config = dict(
    hidden_act='swiglu',
    norm='rmsnorm',
    positions='rope',
    rope_theta=10000.0,
    rope_fraction=1.0,
    beta1=0.95,
    schedule='wsd',
    doc_mask=True,
    dataset='wikipedia_en',
)
Each number is 128 + 24 x the weight over its row's rms, rounded and kept within 0 to 255. Layers, rows and columns count from 0. Numbers have three digits each. The size before them is the row's rms in percent of the matrix's.

# layer 7 MLP up, 704x512, rms 0.166, rows 380-416, columns 0-127
099:125136171115120127118135130125106127120158120139119123168123078117167120153169113132155138145116149142170144164112123157129166099137153121088114177121143097143166105132129147126137128171104101140134113120132121108077146145146130090138134097137100146064137177096145110115130109144106116118128101112094144140129154140101135149110103066132105135106135094150147113115147111136131115143116
113:131098146121120164144100147136122090106190088149130099103107169128105125162115114117133117149139145126102120112108164128071146127117112091124109171140121122105146110112128125108100113132114164109155144114174140106123139135116089106105120183134191116140113150151103131184091057116145162140118137122174125160139163160086119150153130132122131142146142125132157148132138148097172135128143
105:127197172150111113147169173127122162151103097095133101120125095081112136136134140131133142108072139115130124146145107126150117115129112126126134167135169147147146115126088173137134164145149134136124123094117143167147125153119105131123193151163174101111134090170077098128145148122110130115107102131118111113115129140127137074153104121178106167130136111152153131134112112171106130188133
103:105118105152102096117166108112144178162125133114137105105142121121136092154141093144125146101148165129149140111130151190133177136139103141127163119049131077152140145142114146091119122133124063118112114136131115132153084135103186112104154132106141120101121103130116116122159133150122160133135134150136129135150141131136124095133163114137149158144116127151188108142114099103113137137094
102:153129143082147113098093057162128101127096102144109152108106155117089106127127126117100112109144115110115145115126123143118100134122143167119127172112143147140145164139145134118102128108144145100159156164191138146111118125116139146145123078122121130138138158117154099104111139150109113139135119144154097123098107112124164113122113113112112149145142119138135063124144078162147096101123
099:133110113168158161100148106111121133136120128122157142156127150114095143119134114139138099139109111116133144134140132144163109123145120111121136111112179086125118119135155134131118123146147134128093095107112134123103118143132112069125122104119148149160150135133166132133109113113189097149105141127108134144124136164134114131157099143210176121129128131134115142122150132122173137137135
105:107193112109155087090122117106134111144164101107122130128090140099153114109114111124131107111159104078136079135126115119163115099145159125160110149130139123163152159093119115128117129079122097100156158110152158086163106143164120135145109108119116171159126160099152130127102125119132120134151102078128092122137192121117138146154139146139137100114110128108135152145145130098095136139113
099:139148138138110184119154084124127116090148129112130110126123125170111092088102101158165122126098112100122122119118136151150115117141137155111127141134126089182117127130139134139118124113155124115155083123139116180117166145130133140143131118129143125124139070132079152145119120086174150169139093121124122127150114143123162124118123127133111115117081099152176122140128103139168112147128
100:120139075155093126153153165115117145138112165147092181152104129118105134142115149113149142138139087100166130190144154133117161130144129123116131144125137118112154149084110091148135122110173099105158132121072154143130122098130131137140134151118134081131111140105112096166102126101112123095140125114187156086120133111100142157118144117106150130139171142114130097119145121141123149099141
098:162147123104175157133161146090142133179179141151135159104129132155112171115109138115114135140105171134090165131108147128120090116112168107108122110144150124118103112083133120138120149176099158129131105126125126107130147164114141087138140163135125131138114196127142145103132146120124113149125122105124159100079122121082121139128139080125144139142100181133100144097102111144127148177122
096:145126133129124137129119143145134130141105140134158119145101136118146161097107141127157087155095143101131123138163089175135171110095092120100121082147106120154118094123107130154164158118137088097124173143153136101137098117145127145122092115136102093164107087124107099104077114123153111128162132100119115128141104137144090146121073147156181088132168132125104136149128109108142144153097
100:111173159144120117134128123178130093138111139111105122098133109092151178123099130142099121105101095106171102130169134125135125109149125127154102126096136100122112124117086152124113141133155137112132123126102150163150154145153186125150136123159126126100103102097102133084115146103147111121149150121157141116142116130139140152131113150128122129110154130114138121141128112097074127115130
101:104136123141081135087110101102126087163141093096080102140124127060140135123113092103152143152170133139141113171138119111139120118178099110090110129125145096160111087134120156093113113126103102086124150131118147118124177147131182115158136095125075093125165131135133100106131130122141137148127135127122141118127178125129115080135123102097139148096144143119081127131151130104150131149145
091:131122144104119146123101124179100172133152107169133129119137149131126125146149124144167132107126131164172150111130141095142125124139122148142097112129111143170115093158097191170147111110101154118126092093119155103107164118113134114105114129127146137139076119153134133109103112127153125159128116119129120138136097132117161107114124112149127098118138113115134169092115143103113123103152
100:122153136133105156109164098150140182094173116114136134120154088152172098177143131161147137109116125131127160124118119096140149082116156146141079140121145101134123118122127145139109096158174091117125120111095120159141091110151115105094136121111090134106116090120164101124142133095142119122114125119165165159077123138120110151133129137091134155123144149146149124086096114148144083119152
100:105127091101114121125115126117100135130113122076107143176133119170136116120155100133099131123163153123103108103123146122176173099115180117152148126138149072109169106160141143136131099128143089097147128143115120110118165200149127124116116115071163087118159145101143142147101162154127135135131148133156145069123117172110145115117136179154143137124139141142109138136174158143127154098100
101:113144112154112132111148120130134096142102146109157138112099154109154125097127140107149095141123107113093140114091110106141130069103147103172162148109123131071135121113103159131103147142102120133164159130136152136105125160129113150103093140124142124100117137151165122124105104164122151151128111153131116130145125137146146122178124117101146105153143118135095143147080148125153109131135
100:123124159125061142118129085119156098131130130082137146111106141113120117141130139126110164141146126098141145194106104162127120103103141152142110129141114071117155120164141179135121121092123159117130114109122144114140209142155145087187160118100126104130123084110138175123113127106132124147102158142068078125156137151124064110107148072142136105127143138132128181144134149123114131149138
094:117122122139124127137110100138143168098139134093149120101110154170125125160133136109139110125139123121171143129164136119152144085110095103084147141113114128123134147148143131127094100110145143118147109148119094124167152138127189074157124095125130136150138105177149131139132100142146116137126167155124136091137120161122197110133104175157111151106132116163155133149137051115129137074156
098:119113131098180108090118131111097156173139169131151146130116130141109142154123127129132161143120105124125089125183143141141130139109147132120131156126133127129144121162085153138157147162162134147154099105115077141091157115154148119122161140140117153128155169066122207127137133127063127122122133109089123141119161105146156133134081099126135106112115090123177163141188122162096129155106
099:129128128108156132096107101118152112151181141137116128152167131142116145139125080148141141123122127116156136106138132110133130165131154111089163153070113122145077172157134145076100119119124061180099128106131149174145163095126137081159117092103142117140163135092134134120122050186110122125122126090160124130127127141195146156150108102112153130080137107142149133109077149129104100138113
093:161118110111146137141151130137147159150148161143109107165110121093182149122156119097136142092142158118169100126120122087099131131126151098137144117159118112136143142158129119148141091110113132152087193127175130106106109129129156080120147119123148114128179154137083108110155126120129120139068135137108106168164137148122101064126156090138123143149149132130124154103111149134120129145138
103:170119110099138146156107117097174117112136138144145085153127098125115131093113131134151164135102099126154142108135124104181191118106085109080152121133098119115091062132145093100114127126134131125106113139116140144162110137128115155101132170130137147134100128087113139165112111135126125059141170096095162137112140080169158124115144097101158137090129200103121105127102087141158098136156
099:134095102122129131131099164089159127153117126126106160128095149096142121142202080112131134171140130104111173147084146120146127151113183107101182162135123113139133121118113130111095097118147130137092148108134089133127118094152167128150161116119139117125140117142149149139104150116100134119148111130121143138101089108123130095082125131126146157110099129122123117093142084112132125120149
104:094131099167120144093125098186116120109124167110117127117132079142109143149144146133112137133141138155149134140093125094100110135125099121108146117108128134113158130112122131151126150104147099094122146124118118152153130123123128101136192157150197133101135106112094122168114129167137143093137151145123107157125125106054113159136069145149139148151159105139099148131111137120073179123125
095:088111111123116129139116133155140139139128087131133135100110131121160121165154095118147106124145110101142138152166154098091089080135146124131128137158132151113076146099111137161132136093089094114151145118127116111136125069139103149136127143122113126128136147151121059108122124138161128157114135086169121168158164071093102190137123126136178121122146141146142157121147121165148142121124
099:151114162090121163092115130101129154109158151163145174082116079152076132156151090100135111147130141160147113155135128101131119118130098146147132117129106139172145108123134110159101125164083092105119162117113139156119178099121125106138155136134110098092165130129226153177140138138135113150108108129126140130107161065143104140127120153103126150133144152126143122140173117138150176127137
096:105187163128168092113154082114130127108135168163142113152125129107121103152129152149164147150090131100123121164133161126147134118148160185102133095140135144099160124159138124179112101112138119151150127144077110123143171142116156124165125121167107088143123120140111100115108086166118176104176109104093111146099112112110117096107139125119144142147141153112113135101102170121118120125103
101:115121116143149100118138135142151119108114086107116117088089098130187144134112130094138141134121146151123101112136130110143096155106082083183158122144122101159154160151151115100153083091140142131142130140104196130117144120178149134134115165171127098068119129125134081147131153105126129117107140142121108135194101088096122140100119107109100126105128149158112112143150143108148127120127
101:130100139132124140133149130161147097167144090120128105161118123090173154139098081151131147097152134101116145093106122140098062150138142108119143100132106115163137114137097097142126135099116095102169111136155135077111114101099126112137132122073133100112111126138081123135109163083100121168091152141113087116097090127130096132149133128139094139139137088153130119110129166099118110150155
095:145133093108142142113111138106112164161101119128132140094123107136140176127143101151174128106118159151121158139130125115090183111103127145103121149100119094125128113119141121111121153139117113101124129152115166101107121082113124089097113097093134132091095090160102122128139077136128141174147132108145112128106108138133141138130105117122125121136167108129160128117101186151136123156141
098:131169114136094121099118131130099099140148133138128165132167134166150107128159124164101108169103109123153166147126132150146139162119155111127150114132122106177143152146105125074137105172154120119141123108151139108099132147100121104137146157114111118100156101140136118119110140134131128105113070180088183152101138110152165104137149104075132100119090158133126149152149123126108115140108
107:165113120116127155115085099119122140133161172139088142156164108197140137159131115116126129117135119128128129109148160137096099153137154122128140120107142124159113162159100121124150138102174130099164147095108133124149116131099121130118138144123095097117098121147096135119165098164105115091121138113167142121145114143120137123100129130135097194167144132129134093186169118117145150100099
094:140177106095100133134188096088131154167112076136085159123101118105119120095157113114128113133124093119138140145152112149109116138160122134137116157114138107150146128120158140142110148114116108111152136146113134138124142161172093146136105145106097147126139084107155097137162121092072151124104141121132135145085155127119134112124120106159130198148123094153165136107144160133124184144125
101:121107132128095083151128146138137140115103128118163130115162150106140146126085120101150132141159107115117119124127136106095106131070150111123135128137129154135135129131127131153148152091147138169128145115157142102077043188096106181118111135147130117103143107155156134121121096128175106120129130140106123104143144095151132102119095112105167133138138154098159158132118168127168151158075
098:107108121078158127130121127142141132132142094102162121141140136123170132111125138110154144104158132110125084093127128139084120122137131125154131136107072103150153111144147122138155135122098155108117159170099112053126136161073124108171112123085143109134110135133122115148118105139126083156150136126102153156132088166104137157139119128160131141128155152150106178107086139164131127119111
107:115136144085083136117124175142109095170127172146105090107128102131162119106141121077108159101122096140109130143135152131156139141119135136184082125140133161144145096159154117139156154140120132140146098140121126085146116144164137153118096141076111099132154101115095110150146169142150126102182090128134117126119095134121153156137111155052155146162134144101121110129143149154154085160157
# layer 7 MLP down (transposed), 704x512, rms 0.161, rows 380-415, columns 0-127
106:112141124141108160095172162154162074116097119117136152101163221110158136125138176138130116061142135151089174112121102136124175111137099122153116129156143131101181095152111137163130137141103146162145106127157136103101122145150127112174142125141092116148120092142143126136130168143135170131153099186110120105144137119121105108130130121129093126107112089150144141122102135152149114127144
094:092156125117110132077090153160111123101095119107118112111158120119133052085131116107082090156112153129122145116178114131154102151127150161139148135131127107097144139149153076130125114098135109091131109074132081138141080131099131112140128145147132139135145106130124150065138139138143138127124125133162114115166143158091106164130149106128117115143144129142107126097131116105131164150135
097:120167108128156113152129134153116138096139120140116132126143124120118129141116134156100105137100148162141168154188138121141135145124117146089126151104134138107137112137137133123130147130145137117128148153142144120175158117149089143125129129113087138152196135128131104120140156133120134135106159114121130154129139126138140121132106089102186098090150111129124138133096141142144138087134
107:143156137135114138156137080084140125104136194135134115180150102146152142100152115111148137124155164129180145136123101153140159086151113178141166089095135139123109125148134130150077118137151098142151107168121096191137113100126138165126112134141133118133118132103097099134136139123104105145120120123101122134112117133124145148106172143121135120092147130142146170130130118121112132118149
099:144142148151103158119136187113115117119143137124113111127096153094098121089151093124145117124112071162150135119137186129107143086086107103182135104126138132087155142096145131131106121142103138048153151194113099139112148100175163121129124111034136110154091107119077139137128125114126134121135149151172083163135143100122152111124112087146118136158128188121091150136081105103112154171104
095:180126066150158100141098111111059153126086122135120104155147111180132104177145129122137100115117119113162071110100172158072127138093122122089116123116159118135096134093121112112134137088138120133135107125116156109117146126117148143153145087142127178146182134096101146134146161125147105091119116181124139124109088183112109141133085100122126111147143112148091135159126152115083153093118
099:138113126172105163097107077151142081159118146113123140144151096141154098175133163112114168122104125111128120135087116146108112149087163140100139138136126132093118114086126144113131120130159118113137148127097126163128132154106141143126136125160103170098132131136102103125111107097103112149135116143104175082105131157156133153090140105125144085130191134129116126149078120108140105149065
100:126101149097102121131123146081139136124140099108189099121133111138037136125177111130092103123150102095125182140162057107117146136120155157124098135125132156124142151109131124171122180089145169133147163198141135144150111140099125144110118103088122113113132105127097129078140130104123151156104131114119132119110149115101143077103137146116147099151130138109185154088142090157112163104147
098:163114069079116137123143181140131152117128157137103123125130150113118120112128055077117153113166126125134137138077141108110148169110165143128135157136142097121144100084116094131133133100156118084105129108119139102102120064166177107175146112099086167103105145116116136132092140141118118146133131128179163136122171173115088103157124146117095102128140109103122128151164113120140140103139
097:160139144156139088101153146129170152172155141091152104133128170078093118127110138133088086096129127159117108102152178096148118110143165114106114087089127160123132115123118147120151122110144148109124139095136116107166123108132153121110147151130162124120143125132142121114130128142146114149138142111122145112128138149143145117173138138113119149126146120140109148089133106097131075169155
099:117144109109135114070107094132138118102090132129143137082153141114156123124126174180082150095138144139139133131147134156131133115148161134143152072130150112143108125104096139136135132151123168134125117114153164152118106165099105110154079086152129162113157143143132133142132125119128115161129131144157135128132149122123116128089132118105138142124096155145146115158132152124194102155134
098:125178129136102124152096114165123149082137141131149087116141153098124140125150077125106108140137111118150118129154131118161113125126133149145072124125152139084106147145136118153074098127143108134151065183169144123142115154152120113113173174130152113091117147112118101099120135147147134105140133112175146160127180158138081180131094174158164122116124125119113139147136120122134101165134
102:122151102153120137112119124161117141145164102097135155100127133105158123119122086100176140106146163149123140132112098144185100153154139127178158153100138115147144079150091120114144123133165132167157099137107118157151148173125178164151143179137085176140133129140112084110144156111147106143142104138163115145138135134080136155138124123100182135105117084156151115140160130103105118087143
094:156154128122132088109080115134082110105106157140065145111137122146113134149086151172151109132123109178119133126102094139106107122113110139130143154099109068139122125166157104174099159155132133108108105143131146105122091104118159103121123128130097142137171140134097145144128109129146102161067126098105140150122120126118171131124146116123097161125156097156130134123130128138160127163151
101:117068121121162148153140096136151128118114134096117099154126157123117113129090119155138159157162153073121155097127092110166087155141152145147142119108117124135133137125117101135103122181133146137170113116130127125141139141092152086124095152126157117107135135103108132133106172143123133136146124139138159119103136136126102149127139109136130118134128093125115105093142117130090134123117
097:102082133147115123111144124173083135093133129147151096123109141160116127116153166144107142150128112121060089123115142123108150099145125138120116137154140141103097065162132149146133120134104128156112124107120092144115142107121161116116095108150133098123148139072114164138149133124121100124176122126125186097093122135160141174081124138163147126130099128187112101116168154090094133131088
106:120151134167109111116156110142148095128163144149118159117101122147085169119114121160100136119106073134110155105107123146123116178102116086163101130094106128148100101114147134103142135109119104129139142113136143156140131118157126103149102121137124118134094133107139121156095113073113135114126151150155161094118116122116158133131176127109104107139129163139159132104144118112104119108157
103:141085131160111118137125109143119128146114135124091141123098109108126143147129148148135103148141159126130102142122150124162096122139134110076148122092167138140130097135144165127139156109150169156161143146150137103133126115156144172134139130123161129120202130133142106134155141179132102138121133115125140146114128111134131135183150114142139089098098163122131146157143106102144117133134
094:130107078138110187112091143100097178131119125130105142124113156120100165101137109114155137140149107114136130088137125106138153139103103140138156133138115144060116120142149112110114120120145124150106182142143111153157162149139149129108128144153139129078132140111201078105152127165106118138149173146108102129097110141170135144134135114145145080136121130148130139134133134105128108144144
099:145128115122099110126120107110151114153155118141102143121148106116179126119167130142114081145084168140157123145151152114134126136108130156150140159119106135132128147152155156092154156108145094150110154076122123114114163173108091145134140177051110111168144112094173129133091132154119111125057142127147122100121125109163162122140106120119130131155119133135127138140090107132130118128133
101:121089120113128159120121128097158115120125176136086122159155149131135111144141158154125105107131095143127198113143120095169113099147156111142135147110120119124105134105088112117117103122147131110131174136133161137158141093148163142127133158152128113157146161092102117135130131130124083144107133094113098101121163110104141123111119104110142136126142055084143131117111150122123129092188
100:082150113152138118087186142109178144096153127142101136124153122128194092124105091151119159124099128135128144152155163122121117163147136087116140135148159150132120096132085105111141139104114122135099140133077125125148077098154117140099093118156147138133122102144161092116168112141089127131114105125123125151158121117149097120121137144177155121117157130119105097092151122101150134135113
107:117154134117164108120114146089153142116158134119098129128138123122146159111127144151176116088134127106105141118123150112142123169098141130101152137118172133094113156128181142128093136130111120112134115123098146140153129105164128166118138141150114122159117115129163096123135090148120120082137129148122149101119153094136140127136158149115117122128094152105201107166088125143096142094136
096:100154125145162128076169121144093157160137137144122133145102181094085116095118122093152178124160080122080128138160131115138126146081116141127107113112162105105144149157108115142137152147115144135145163162146136160148097124095136188122091065180120115114152120142151129122113167092112130112108080116126117127149111140145125133121146142100139149163141115163106138090110133131118125135149
103:132135138159157122126111116146088136109132140095136124073110119091099116130109141101141165125112153081128163134130120105157149121122090137143130106111117175137161102113156099113117124118141126151102134134153130162123163145136120132131114173201121168113158129127114136120123151142181140114119172062173132156180116140095158124098142168152154112103118102120109098148155125084094105148152
096:119143106123118160110122141094153126088167148164092151110132100121093126139097111074113139103088145146141088118118247137147127159148126119136151121104124090138073159134153091108094094125128104158162097115133119096133151131095123137162151126137149104118146116126103143111117116129172149133131086130141120162188101118136140082101099171148100135141106193148147139144113117137120121093097
102:109109188113117162116105129116140164104123213138159101102096104151158144145123136129146150095113171174164100122157142135126131150113144155156101100141127097154100136121155118131142173128111131176110158115150109140146122111107131124196133148129122140110128117132098135105133162132104088096161160186142132165141120109159092092110089138091150112117093139108184161177107121109183119156121
103:107112176106122140166144157134162129117145160137082110168157126098172128104113144150100103192106101113144103146127162146126108157142079126148114108159164075121079164144166088063144148145102125112143146156139150119135126164109126104173169127145148151098113148153112114119135119176125132138141150087094128116113104137137098133181128135084125102101147157160140101122128151114143122141102
102:126166109102133155156128112100133091124134130087096147096102143148148142164143161132137117092114173112126127177118066138166098100157127128108085144160115111163123124137174105147083165157130133103126141142124115083128149119127171114107140118132129130095116130130167126171121132125126121135148134148130113111134155111107110102156120138117097158125095165125125106111104116123146078081116
102:129133135126086145131158121165112119103129087072146132125097166110091174119086108114127188104137089099118168123100118090105128160108161203099105121167137124123178164129137103153133079158133169125113129139133092174138109140105110149134112138174126128120160100137146125111121143095139126110139114116130132119163082135172172141125150108143149125116125116123144124110135103123142132158117
094:155122130156107125139152136112145144122146153197123104119102137145166167142142151130131096116132118151106122087116074115127130110126123093108105116123139134170127070090140200138120147115138127141144120107122101120083157146098093111105124126123106145085154133115120125171106131071101113137120101134129111108093120162106161118131092156123159127148120135159112146179099156098135147122118
097:092150139134148149111119090125121120109116112156141126113102136143151126139113097131132154133130103125073119159141094094154125176075110117140155125083107124139132141125157088114120090124134131106150153149142121184159112155152122073134140130132110091129145135100104091133167114137123189142142145149123100075104120136150163155099130177146107124128139094130139142130168154102117097137095
111:191106122120136144153101133080178148121089164169151076101146162108122168119115103106110117141154133168081143149125108144099143131107118124142133151103086128135145146139108161120158139112149143103107145135174132096095079124132113134079155131151082113162106128130143136139131162156127094120103145127109118141110068124076151129143109113122066149147186168126093129135127104114163140107103
099:107119120075133096158106143129174106178086146146120134092132122112147104151123148097168106104162102100111155123143076124131071119139103127086146131121140149069133117155131154138162125131148150133150119125111098089136128143123125092119111133110156179109114147179120124118148136160138152117113105154153159143132139154129116101126149150151101144123113086120126143107148130115118128182119
104:120101112110125078150124112125158126128107069153124084125115090066133120122111135096180121146124136089147094142083161109083116140155152107141094093092157155135128070156146119119085153119149114102092119147123173105105112108110123157136146150107106143116103136120141138109146103176079129067128178115126163130155141120116114143143152158115118096135128182127101140145095089116129111141120
101:129120166084139170145142168139117141148134152126130164148158154138175162122107132108104115098142125102104130137108137123118124144082106145119061124110112092112136139100127161157120125066136135144124121122117177159079131120103114123107115143139117180108146179119124128161106116170151136106105138158134117135128124137120135118138104166113104116087145126128133080154154143131095119138095
# layer 7 MLP gate, 704x512, rms 0.153, rows 381-416, columns 0-127
104:100169124153156140114159130136144147142127072096102136146127118159109162124133142150109152119121113146122140124126106122158136087145119128177148084090167151103114148159150124168142156139111130140131172147125119153135135183156151122083129064182165113153139124116146153118161144102093141110174126126170123131110148116133142123115108125125143113170158167107110149079135110135127100155146
101:123122145137126111165125143148107123135137074102122113135112121122133098137080143084163117112102092105146147162133160109217122146144134132164168136119118150122170115091129160129140132134134093141076113146152131126178108188151122148112087146131116157154159173181123123130125157101144103119140136126123143191121134160106087122102115183160139145103138155126165109153136127145140139117136
103:118084128147119130148106110123132118144129091105146134103104153113155078144107117130116080138118148116107121102144105104157162143102146106151120092161144114145149114146112095136124125138169154143120136152161097083109131143127120118106124140098095125120143088141140121135133144089076137085128098108103085154107149118138131189132106114180162135166132143116106156119134151132102073172172
099:124120114167121129102138131135130126109142115114128117141116130095107122136140117144102118126132111161134139161137146137128104111097097142181121136106124112102104146122138126145123135138070155095127153126157085117091100114126091158184115075100123076117164144149122136121136144144094156141163105121127076121126133094134135125102105111060112106114172154137130131111094117086135094181091
100:109103131158113147128095145113115129109121111174188168137155084099131116108112122127125131137095134072139148152138140106155116169119104099128121140113138116137168160116107101097106103165150128129115097115159144098153102137096159115126129119159097129142114132142096149124166155146132142129119165153121148098115134139133120161077109120155150139157158138090118167125173152163119089110104
099:110111082141156092129157141126096116136152142145121132118083126131129105118102127156105131104141155141116140120102109106151138164196128133115111139150103126124157121122103092146149099103123109150092092117119117121134127143123147133151160142117149168113114106173139126142108085146086146114170108130159112104132160136064120168144105124128084111129088145143118158128158114156151136111108
100:133142161123129178126122105140136141137103136124144088131081133116124134140123145145136092186123126125102157117146143090126101128139107161128128129141104111141167127116158115112127138139118088154170116092115136145121135134103153127149137141156118163108134146085116102098111134072172145145153144118113116136144077153142134148128125130136115127112129115144178112190110122108089159135119
099:159132116144126130135114102163117136143095110153154126114122117122150152122108136112131113146196115117138157115157111107093156173149115095113122136103119101156155124086066112181167117090156109060113132131115155120161166097133104137173103175133144072104086127119140108144126139154123082113112146107141102108106120113114130139126145098133086156114105145119121108117119134099129117091118
097:089127151142122158145069141123107147119146153144161115149151097152150125159144111098159119121126111093131123102148136175120128118127121091112121127165157120129101149133127092113099125144117168175142152113125138143161125134169102141139155109141151164137095109139129139153161138075115141100165180126136121122104078127162130152133111154081151134116122161077124112107086089141118123098090
097:121103145115171147093093123162121103124098155133126146141130088121087125129103138129111106112128048136120142065126125082146112144113121097096095144108105148174104143164112135083128146105132139096124113125142152148114178129119122135132124139152122166162122130111132121108132173170122124156106130150103170153103130159116116098111147157110131124132140137129142086071113121122138140123135
103:152164113208124099083129102179109165114143151122098120143117113161108133164180121124115131137141089150143112097164100105119122125090204164115105137134098153143143121118140118135149113180148169146137114133122152144103149150134120123159167158141158143101108113140129122096083128136158113127137178085152158088110097132138106120104098178114119146158180077161138160122081153133115115163146
098:114131100133155119184133156106114144118149139097111084097128096149145165098135134128127168092122048141126112128062128115140181148096175154129103115138122110099106128145093069163129079096119127113153095114093173144133120165146127142121134140071125126128140163151142081165120183103161157151102167128135176160101089155123137136080163175116113105116137117115119180138108149168138144133124
092:153113120164148131101141107112148084155139170138112094135136149112125098116143148109150122139113125116149100100146105142181118150118118137129107156133120090119122095103136092090165091139139132137142145105127109109130132120110125137163114126166117153146141084115079107099125133126131113079145090104110127156140119085132083107114128192159121105142160140116168136137138095103136099146151
095:167119102137157088116170161137101160124133186129175144122138071166111137080114184123095122136125113098151116165095120134136111164133092103133152122137116120110123121119114104117125142137109121118142103122136128147137104085121108102084149098128138125162137131186139106187145134163106115105152126139124108097139162113126114089168145133150134159092177069136155108148138145147080130123098
098:129158129174133158133123114147150114122141111127121183127136109111140145118069152117122155102130141121157151134143152133125149140120115111112114150119134160090162175113108083136129143167157114137109113133100131136150124131129131151130115149150110134107102147116153095070183098089120138146125087109136094185178124105102174131092102096132134193127094134157149093121092149121161106142114
102:166159119095178162162067151141135138157146103103072134109146135183114188122120129121109144138129110145175098129094153145080121116103114105076111112158109128156112105128120121100135119189108140097095104102153154135110115125101113118109137127145132124105181135159132189133182112102135128108188140138124120120105159097140116086097130118119112129132101154114151138115133125134136161095112
098:113147159115113137110125131178135141162135192153086162092108128077149141124120112089135090080150157105131142204160100105147155144107105141132152116159103074127165097112161102106102120139147084145133118119149184099152126150106146140088132138120165174094088097077155134121155151107105125149177104160151163130126134078122157117106121128096151157110133140154147148157147173140093118062128
097:128117124146132111162149118136132131121113164101167130126122128147130112148131150119142133111151088162133120156125129119163113141145115156124157129141158125135182143177141102143166138101113125118114121114112101136110112128156128131153157118110127125122121183150160158108134147167083076162161135152161149108126151106142160123135131146144133183118096094155185114118139116171135111122116
098:143126114088134146137119094096118128161141154158101150136125127114124116149115137081145148148138134094095131178119179128134137151138131144099113167097141107168117116169121142133181138158112123181145090093174097113122183113129140102103147151112126143120099130140113173078125114097108127139154176122163100104140142106151152107142112160114214139155136133135124115161148159161117108142100
096:121150145123138105150117147155138124125154173130114124138140079125154143120099126111145131129153132093113102147133118164152103163131160097140167169107116126102137129111138109123108141122091090102105124111067147098187103127105159149094151121111146149118176141118171105133144142102130138146124151131137124154135142157123153093146182128148080138147136142115140124148153116129140150117124
100:163129114100144158171149119132168102129105098132181087130118085105117157139137147128145141135124128110169136110081158163118125119119150145124078157152177122106121132128164121135074104135109083123158108147146126134105172127138136150092143135122154120149121068134126115108131128121121181118139144104142101114127089119109129147092113115107117129114083116166151122108149130123170124111110
102:103129144102113086119099131145113176119112152157150167099148163119119136118117102125120107170136136148134154139164128097130135109146143103148142154131149113170147148098124149138134124131100119123119140143131115143084102110145115125151153123117106108133149120149125120128116135144104127159082117170148104095149136118109092141148114122142087125098088092135151137119137141101121122107114
099:146127111142121145150135101091137104114170079151120149124132082186127125157103133106155131097112142125138116155122073144100125202112106115154193128116117102163136123128108102148106107145103109131166129117137117074128115124116105118138124159126145169156090122126136126165114150138133154111137145131121142082110148156123146136069134141097130130116104132139155133120143132118117136154124
100:124117100177127117101125133158150109127132158098156098127189103136145126154147096135146115153082137138092172132101121142163152200136173119098104212139135119097186111113125129082135127121158105141128172127119140084101078126142142124120149137146117104114124148135106145098131113142145155129104118074116130150142118151137088118160150165154120144114111111148132133108144093124178139136119
101:141132179106158143158134115112136133084132109122177167096144106151138113150118173151145124086127158103119103143103077112143106136135121081131167125132122158116128135135111158155135114139113122143124147139145137178142121096148165153118104149117143142107138138147098132130088159153102112139137122132110099139154150174114129190152113138103134120140154147153124120153127171111150115153156
100:145148164121142133164132139145141141114101105093116118145122145134130119130159121076174146155155151121178120132115149144121129127125116123171141175150166110090129113091101145128158153143162133124150064172111170099133093140135156091120127150116133107109133101138114107132152116082126131122159178153126122151099135119141133143140125152163106167186120144155129142155142103121088108115142
101:076085140105145106157070093165144125150116133140150136154155151091083073128101166129134113139119074117157150135164136131149135122128140098140139147116108165104120126164133159131096140118176091131119148160144104198141108159134108133126150105123134137122105153108114120108097087157090147126133113142147135088135112116132127103140135152164142127118142088113148131153099082117111104130114
102:085162103156123106148131124133104118128126174088152099075139107145148098142154155137139111083151134122123144125178148142108148116079137114161124144101116101132109114101126121144113163137077131191158138114126120129136109130107149107131135173100052132067131101146097109185114128157159094114151141136157151120183117112137139098099117112099124179171161151143123134114125156124118108122118
104:150148116149121113160136129117080089156123092145093132129137105102106134103120177104115114138131147142125088160075139110126138101153152128131113138124142114102149150134126109104108119145069182127123171090139145148086109141109180121123132149137120086108181137194111124170166121115114101097144132163139157164121175132138118124164127104170150121111126130102124146108118088143155116109118
091:118130129102093113145129104144104121124118179141102154135090158127133109151125159141137133117144120096126120137095158150149139130160157082132089105094138094086166109120108140089117141127139150179112104159118163148156128154091109131144151167139132132120124170135143111147142116142160082141155100125136123143113126138103114143142142118130145120114100144141098094115147122128098114166094
099:146159147156104138094129131133197118149113125143112162101129150156133114128108143127133153117159094092100133124167121134110125127125076116108141123167100119123123109099138122134102179098161153127124127113084114174152089115130159163131076087179143139122138163133147117148109068135160154136197155057105128126117135123099136155149194173143141149116144157178143113109114125121139108142121
112:088119104132115119143131143118118112124141141101144128138118139087124109127116150131119129136173141112161157126119120147139109108150130104121062161137090169166121129117144125125088149100102114102075117113120095144138124139138116125155142104096119135154147092124146138161106151112113144119105061162113112159187133102120118144145139093142131141092082143138104148097098191157156189150145
098:138105176105101135145129164139113093104143145091143133124164145145102127129165087144140139157135142146109149102147136122123111157118138101152095103155147125133133150147122140109136092171116136156133151077144144150150078106114154100078130121142127159144134150140064195130109160108176162141122154077130148121146131143092103110118139121117129106133148122133120119142064132137145108130109
095:155090122111148107130124085133128150157137139130135058092137115083167118091134096155138086131085142078108108133131135113095152158079133128145132129154132188118153155152121164120155146127098114082107131135123130137106054121101117107147118151106131142140164164094122102159135101160160097105100070074157161144158101126135124082117146138131134095121162147137114136130085133127090143113109
096:137145118131159146125100120142140115152114122106124150164163083138148137193100111119123181147142118117129111143121132137113166155121158189095132148139186083114157131128116076109132114134121095115181113115148128152161142134094115130124138132112157170100146163147138127148164095174111127200154094126142155147110079089147160140110174129132125101186125112187090130073140136111103118140105
108:101117158154139145144145137127130113135100120119155160111066122111067119091105200125136131133154109137146169160128129082145131159108177146128139122142108139119121130089139145130127133165128101108107129134129119124101097140102094111139149091111113111109093130117104126166140158173129121154105145147077123069165124181112167120127109145132168137126137141083146118132150122142126088160103